{"n_kv_head": 1, "activation": "gelu", "rope_base": 10000.0, "tie_embeddings": false, "init": "normal", "lr": 0.00902, "grad_clip": 1.0, "schedule": "wsd", "decay_fraction": 0.764, "doc_mask": true, "steps": 4685}
Each number is 200 + 30 x the weight over the matrix's rms, rounded and kept within 0 to 999. Layers, rows and columns count from 0.

# layer 10 MLP down (transposed), 512x128, rms 0.096, rows 356-368, columns 0-127
205,208,193,175,199,164,197,213,201,251,197,222,238,266,254,231,236,180,199,167,246,215,180,189,173,212,232,207,246,186,271,186,158,186,208,199,191,202,228,179,221,210,177,176,222,236,276,188,200,190,239,229,176,231,193,181,200,186,222,228,230,195,189,182,226,182,230,181,163,153,164,164,217,236,210,179,185,211,254,211,217,192,146,185,165,257,167,190,212,171,227,248,205,210,161,175,171,227,178,242,189,201,205,236,263,210,177,215,280,232,236,155,129,185,238,214,187,234,190,149,221,212,186,213,170,228,205,165
191,196,170,159,166,199,210,238,185,198,192,185,197,160,167,220,178,210,208,209,179,165,213,169,168,217,223,246,148,181,191,175,174,219,232,175,176,176,198,209,206,203,145,174,216,202,189,224,192,194,229,238,229,224,172,168,227,220,183,155,212,237,204,213,182,219,200,191,192,220,214,189,213,185,137,220,218,228,168,183,177,230,225,235,235,230,190,185,235,236,168,252,164,161,201,167,220,212,129,207,222,150,183,249,168,202,212,187,209,189,186,251,235,180,259,216,267,161,223,179,224,194,174,214,209,194,223,239
139,217,268,223,250,262,185,219,186,177,157,218,158,203,210,150,228,198,183,251,210,220,150,214,197,181,224,163,184,220,150,191,178,216,192,163,185,207,237,229,176,174,175,225,191,191,164,210,228,256,209,177,178,145,191,180,195,202,254,200,212,210,186,237,181,247,187,174,181,141,238,189,216,163,212,188,191,150,191,221,183,154,225,182,196,239,241,266,179,233,155,214,212,196,243,195,247,179,154,190,201,193,169,206,223,214,251,230,204,162,161,192,227,144,296,183,271,233,217,237,192,193,176,187,181,210,147,215
226,180,227,197,206,225,182,205,207,236,166,191,179,224,215,176,184,139,246,196,231,171,231,191,166,206,187,207,197,164,204,231,176,178,149,182,182,241,213,218,183,135,210,182,190,187,193,199,172,188,167,220,207,210,213,217,186,205,205,203,240,166,184,177,191,221,218,194,274,187,213,158,253,180,219,211,160,137,227,193,167,205,166,179,191,224,167,195,214,177,176,210,194,238,255,215,228,210,161,246,170,219,189,163,206,149,146,181,229,192,199,209,240,164,173,198,124,212,236,173,165,223,222,194,205,134,193,183
253,188,167,200,181,265,192,180,147,185,262,212,185,226,233,177,229,201,232,184,119,158,200,210,188,211,227,175,238,217,189,172,193,192,196,164,193,154,206,208,271,205,184,188,191,149,196,237,131,206,172,213,253,242,155,238,242,146,162,190,219,183,182,168,216,195,177,166,238,161,167,152,196,199,246,236,213,242,260,255,228,188,201,216,117,160,245,220,189,166,158,200,209,187,174,134,217,185,218,250,170,213,189,231,169,235,187,181,204,283,143,240,236,205,142,185,216,233,176,216,217,227,207,185,216,236,200,212
179,230,149,166,202,182,186,197,191,201,244,198,254,212,226,197,234,204,152,226,185,185,203,138,210,132,240,188,267,157,229,176,218,180,241,200,225,172,166,215,181,196,208,238,237,172,208,221,146,171,199,216,191,141,155,172,182,237,162,242,190,187,255,202,158,208,203,181,220,169,174,169,159,211,229,207,181,168,207,197,215,184,167,258,160,170,190,214,252,183,213,129,165,230,192,182,178,181,263,235,187,154,223,236,199,174,143,175,217,220,158,215,201,237,184,237,241,210,182,161,207,219,225,189,170,188,178,179
235,175,271,209,198,218,156,177,207,230,246,218,186,175,144,165,233,197,181,229,237,231,233,227,156,173,189,223,232,188,181,188,251,205,229,191,186,211,193,205,219,212,208,222,180,221,207,199,193,162,146,211,244,286,183,197,206,165,197,161,203,226,225,190,230,197,170,177,231,160,191,242,223,188,202,248,158,186,216,170,235,214,198,140,209,193,229,188,213,176,189,151,196,198,248,214,93,264,247,205,187,161,174,170,200,177,161,220,197,186,226,254,211,220,156,192,240,173,190,208,192,238,228,193,195,145,172,190
185,189,218,210,178,207,137,264,236,193,190,223,174,173,195,268,142,202,191,217,196,208,177,189,240,207,202,232,199,235,161,162,195,189,189,192,223,222,204,188,155,252,241,208,201,204,201,192,204,221,187,207,218,172,246,172,178,213,215,185,174,169,178,193,258,163,247,185,243,205,189,210,198,159,106,225,216,174,174,217,259,177,171,218,213,241,238,175,215,222,219,236,215,177,213,210,200,227,198,161,192,186,163,233,183,171,191,201,226,182,194,154,212,181,212,181,182,231,248,256,212,161,175,165,152,206,201,217
214,214,204,227,197,230,188,193,212,210,202,243,230,211,216,130,162,248,239,200,231,153,213,245,152,228,171,241,122,197,229,143,189,212,217,186,167,199,223,249,191,207,238,195,259,218,190,176,244,176,220,98,241,160,200,199,215,175,153,228,222,207,198,188,164,155,194,229,214,244,257,224,191,231,211,223,188,193,157,186,196,188,223,202,197,220,237,205,210,177,192,199,258,190,216,210,225,168,172,199,192,223,188,189,159,176,216,230,194,176,172,149,217,178,215,178,127,194,178,256,207,217,178,174,164,200,203,211
187,190,201,186,222,162,240,219,187,253,217,214,177,192,181,204,234,181,178,175,171,217,241,208,237,207,199,212,254,148,157,238,208,249,188,251,180,222,182,166,172,183,168,196,178,233,182,208,210,215,245,185,179,200,216,196,216,193,217,188,183,187,201,181,196,224,194,227,182,208,198,187,142,215,155,237,183,199,216,191,171,176,229,207,197,200,237,243,246,176,191,157,169,172,184,225,211,156,233,252,213,218,189,247,190,163,246,192,185,241,256,244,191,206,188,229,261,202,211,163,191,230,141,233,212,200,257,176
221,203,181,169,217,168,227,199,173,189,125,185,192,184,177,205,180,157,166,219,192,184,241,198,164,214,225,232,215,186,242,207,115,191,214,192,162,174,198,231,135,193,221,206,163,190,195,166,204,242,183,231,199,199,202,209,283,174,193,260,215,162,120,207,190,164,193,210,179,170,162,196,169,240,244,171,220,210,185,194,179,211,202,225,167,163,187,215,214,187,219,167,188,213,180,217,243,156,224,190,247,205,217,238,238,175,203,190,136,203,166,192,244,241,212,237,200,184,207,236,154,193,187,185,200,264,239,180
247,254,211,175,140,202,196,197,236,198,216,193,235,220,180,227,197,182,234,230,211,152,164,188,179,215,251,201,177,279,160,184,189,203,191,197,230,266,186,221,178,204,157,206,169,180,235,223,195,212,191,173,222,211,248,180,188,201,202,208,207,131,259,196,203,220,234,216,229,171,161,200,243,140,220,171,217,227,258,196,179,241,159,192,222,216,152,185,196,182,213,213,210,208,201,218,190,187,192,216,221,184,198,176,196,220,185,257,165,201,205,166,178,239,165,218,239,253,233,290,198,211,175,194,168,223,203,180
173,189,246,194,242,274,235,149,269,196,197,177,213,179,160,220,194,209,173,192,229,175,227,233,309,200,138,229,164,222,176,242,245,203,213,210,205,238,175,224,206,232,197,236,130,223,217,206,236,240,212,199,201,233,215,211,205,227,219,197,213,214,275,233,185,248,209,218,183,221,179,230,225,223,256,231,199,172,212,211,169,212,207,212,224,213,243,185,182,193,221,195,224,211,159,207,250,187,200,156,210,135,164,227,166,188,226,227,199,229,187,208,219,189,187,241,332,214,207,217,168,217,183,186,213,246,213,227
# layer 10 MLP up, 512x128, rms 0.18, rows 357-369, columns 0-127
169,147,216,257,189,207,234,168,184,184,206,210,185,201,234,162,180,196,176,223,217,199,190,206,204,171,179,221,204,187,196,155,253,212,192,157,237,185,235,194,164,245,184,265,143,168,137,171,198,180,181,217,212,216,222,246,182,206,211,248,199,172,168,188,182,244,209,209,192,152,212,218,191,154,178,192,154,177,177,208,176,210,197,153,124,214,196,225,187,204,250,124,181,238,234,228,187,156,184,222,190,226,154,168,228,237,144,217,199,183,224,176,232,258,176,221,152,189,167,235,173,150,185,166,198,218,177,159
227,187,269,251,190,184,198,224,174,223,189,152,149,203,244,175,237,183,233,196,192,208,237,181,236,259,202,173,191,191,135,238,262,212,240,232,173,256,210,143,247,190,242,199,197,235,193,201,178,176,196,212,215,191,170,213,166,160,165,184,176,169,177,232,239,282,220,264,209,180,236,224,267,178,253,194,207,191,209,212,150,228,237,238,135,200,184,199,180,197,203,165,279,187,153,206,177,194,201,203,171,223,187,182,198,163,181,187,259,201,169,206,159,189,247,169,232,250,264,201,198,176,218,156,210,143,154,239
213,157,228,171,199,201,214,221,201,156,230,199,176,207,198,168,179,203,204,196,211,204,218,155,218,228,164,187,187,183,255,211,181,198,220,195,195,155,146,229,232,180,210,216,126,187,171,239,211,233,166,206,190,239,173,221,162,188,237,209,208,175,185,171,241,178,227,218,258,236,215,218,194,189,172,169,152,188,243,199,162,221,178,154,223,166,182,232,233,216,187,199,248,228,248,241,244,164,159,186,157,208,167,207,204,198,149,205,222,181,203,205,202,140,137,180,176,168,175,168,187,220,277,212,186,158,189,213
234,221,170,210,189,155,169,190,227,208,240,235,204,238,205,188,192,149,196,128,176,262,236,233,204,191,266,170,206,235,190,214,223,230,221,147,171,205,162,194,215,168,218,230,216,240,247,223,157,205,245,205,226,181,209,169,245,155,140,232,208,172,229,253,208,193,207,215,205,261,226,251,213,164,206,231,152,162,184,141,231,169,190,199,239,162,171,207,200,208,208,230,207,222,188,171,216,192,188,157,196,284,227,209,226,245,243,242,194,206,143,211,171,174,216,243,170,218,196,225,190,226,193,190,222,134,214,202
196,163,199,198,227,235,266,206,196,243,193,158,206,172,200,170,196,248,194,139,180,212,201,160,185,186,227,246,196,231,183,178,208,182,200,248,237,166,172,197,188,205,182,168,195,225,211,189,244,151,168,180,207,227,161,170,207,158,203,216,198,114,190,148,228,150,209,211,217,235,247,211,182,202,173,184,163,114,205,167,146,227,209,196,181,147,224,246,181,186,205,172,172,176,158,181,180,214,166,175,221,261,237,210,225,254,197,217,174,181,173,227,156,176,179,173,198,255,228,234,209,177,207,231,200,182,179,196
232,223,166,270,248,211,156,213,170,200,156,242,212,193,208,204,167,214,190,172,197,194,212,187,198,179,190,188,236,187,229,196,183,202,184,204,252,224,192,197,170,186,213,235,186,211,220,254,191,259,194,226,168,187,212,247,183,150,201,189,210,195,222,227,207,163,214,244,193,182,183,226,226,205,247,187,225,189,289,161,150,256,219,233,196,185,188,215,132,202,185,208,220,118,222,216,293,163,199,235,145,224,211,233,178,183,199,251,196,248,245,220,175,225,232,188,218,192,211,191,255,167,190,203,193,210,204,140
215,221,155,165,200,184,163,227,215,202,188,210,175,229,163,235,185,263,199,159,194,205,194,191,175,187,225,198,179,219,200,179,160,226,213,190,222,167,230,191,172,149,190,173,184,180,192,162,164,228,235,211,220,202,247,231,161,208,195,177,137,200,206,190,180,156,203,183,223,196,227,218,194,197,278,238,211,182,238,196,177,214,217,208,170,185,271,248,203,208,184,180,213,143,242,198,188,255,200,241,225,193,188,243,167,181,174,186,152,184,189,154,148,219,189,236,195,194,244,142,188,201,269,198,195,209,249,198
182,158,229,187,228,210,183,224,241,270,251,202,152,208,198,209,197,212,222,167,174,211,207,167,196,237,234,190,225,223,132,190,156,219,219,188,186,279,185,254,173,181,229,212,207,187,159,205,148,199,257,210,144,160,198,186,170,197,194,143,182,187,238,163,218,205,208,222,249,192,213,246,154,174,173,177,205,198,173,250,251,159,101,180,173,156,178,215,206,210,216,180,191,207,263,184,238,233,223,244,151,131,255,194,178,227,194,222,156,149,223,245,172,214,176,170,183,152,213,200,220,201,173,158,208,146,222,185
211,201,239,196,180,234,145,210,197,153,195,231,194,217,207,239,165,179,205,209,181,192,186,181,208,197,203,168,198,215,187,180,254,209,174,207,177,170,211,245,218,215,234,235,181,166,227,162,252,169,160,245,200,255,188,202,219,234,193,224,174,185,182,173,151,134,228,188,210,216,195,200,204,223,223,155,206,143,194,140,216,195,133,163,243,155,201,195,169,239,149,223,256,216,196,224,161,189,240,212,219,197,205,176,222,201,184,214,203,185,212,186,221,156,196,208,228,182,243,245,249,179,159,151,192,165,200,238
202,221,187,230,203,171,223,222,227,199,210,194,226,183,231,208,227,185,180,179,170,211,147,173,253,202,224,212,149,197,175,181,229,237,197,211,189,212,188,219,153,149,200,236,203,169,175,220,201,220,141,179,140,212,177,184,180,222,179,172,145,230,209,210,197,254,169,173,165,246,210,175,191,215,169,152,182,181,183,210,140,236,142,130,207,245,186,234,193,194,211,152,203,234,169,149,188,192,219,142,185,199,153,170,219,198,162,192,207,159,246,205,174,149,181,177,197,208,212,241,213,231,232,175,228,243,230,193
210,197,217,215,210,219,212,197,180,241,244,250,169,211,190,242,174,213,207,187,214,250,252,181,169,227,218,213,230,203,269,165,209,215,224,173,171,183,149,232,172,200,179,195,203,165,243,170,280,218,208,206,199,151,145,231,218,195,187,183,190,196,169,203,218,193,192,225,148,205,191,267,218,223,235,194,240,179,188,168,179,167,205,203,138,180,160,210,163,241,252,196,191,211,209,212,240,216,210,177,191,178,215,197,196,206,201,228,194,229,173,185,190,123,232,233,217,263,177,182,206,211,209,224,263,182,222,222
221,155,211,253,214,205,189,190,217,200,166,218,199,212,176,153,175,167,167,234,189,215,219,105,223,235,212,113,206,190,221,234,177,239,211,182,197,263,226,172,154,188,203,184,156,196,202,242,199,225,190,189,180,207,187,215,147,213,252,189,182,193,198,173,213,221,223,224,162,200,175,146,181,141,220,224,177,193,172,203,163,228,171,229,261,191,194,244,144,216,169,137,200,145,230,135,206,200,193,174,183,213,216,294,210,211,188,263,224,201,193,197,185,216,259,193,257,227,212,198,192,231,225,157,250,203,193,186
216,234,157,180,185,234,180,217,228,228,193,196,197,216,217,251,197,135,172,192,153,190,161,177,225,205,232,188,163,264,210,237,213,218,230,242,189,170,212,241,245,222,219,216,204,166,236,189,216,154,153,217,182,218,223,243,150,222,216,233,211,209,186,203,171,166,167,162,208,183,222,169,208,178,182,206,176,165,239,154,205,211,237,251,246,152,219,212,181,221,205,229,185,196,235,187,215,176,185,219,234,233,192,196,184,244,157,222,175,249,207,231,184,245,231,221,155,224,152,180,184,152,244,217,237,181,203,176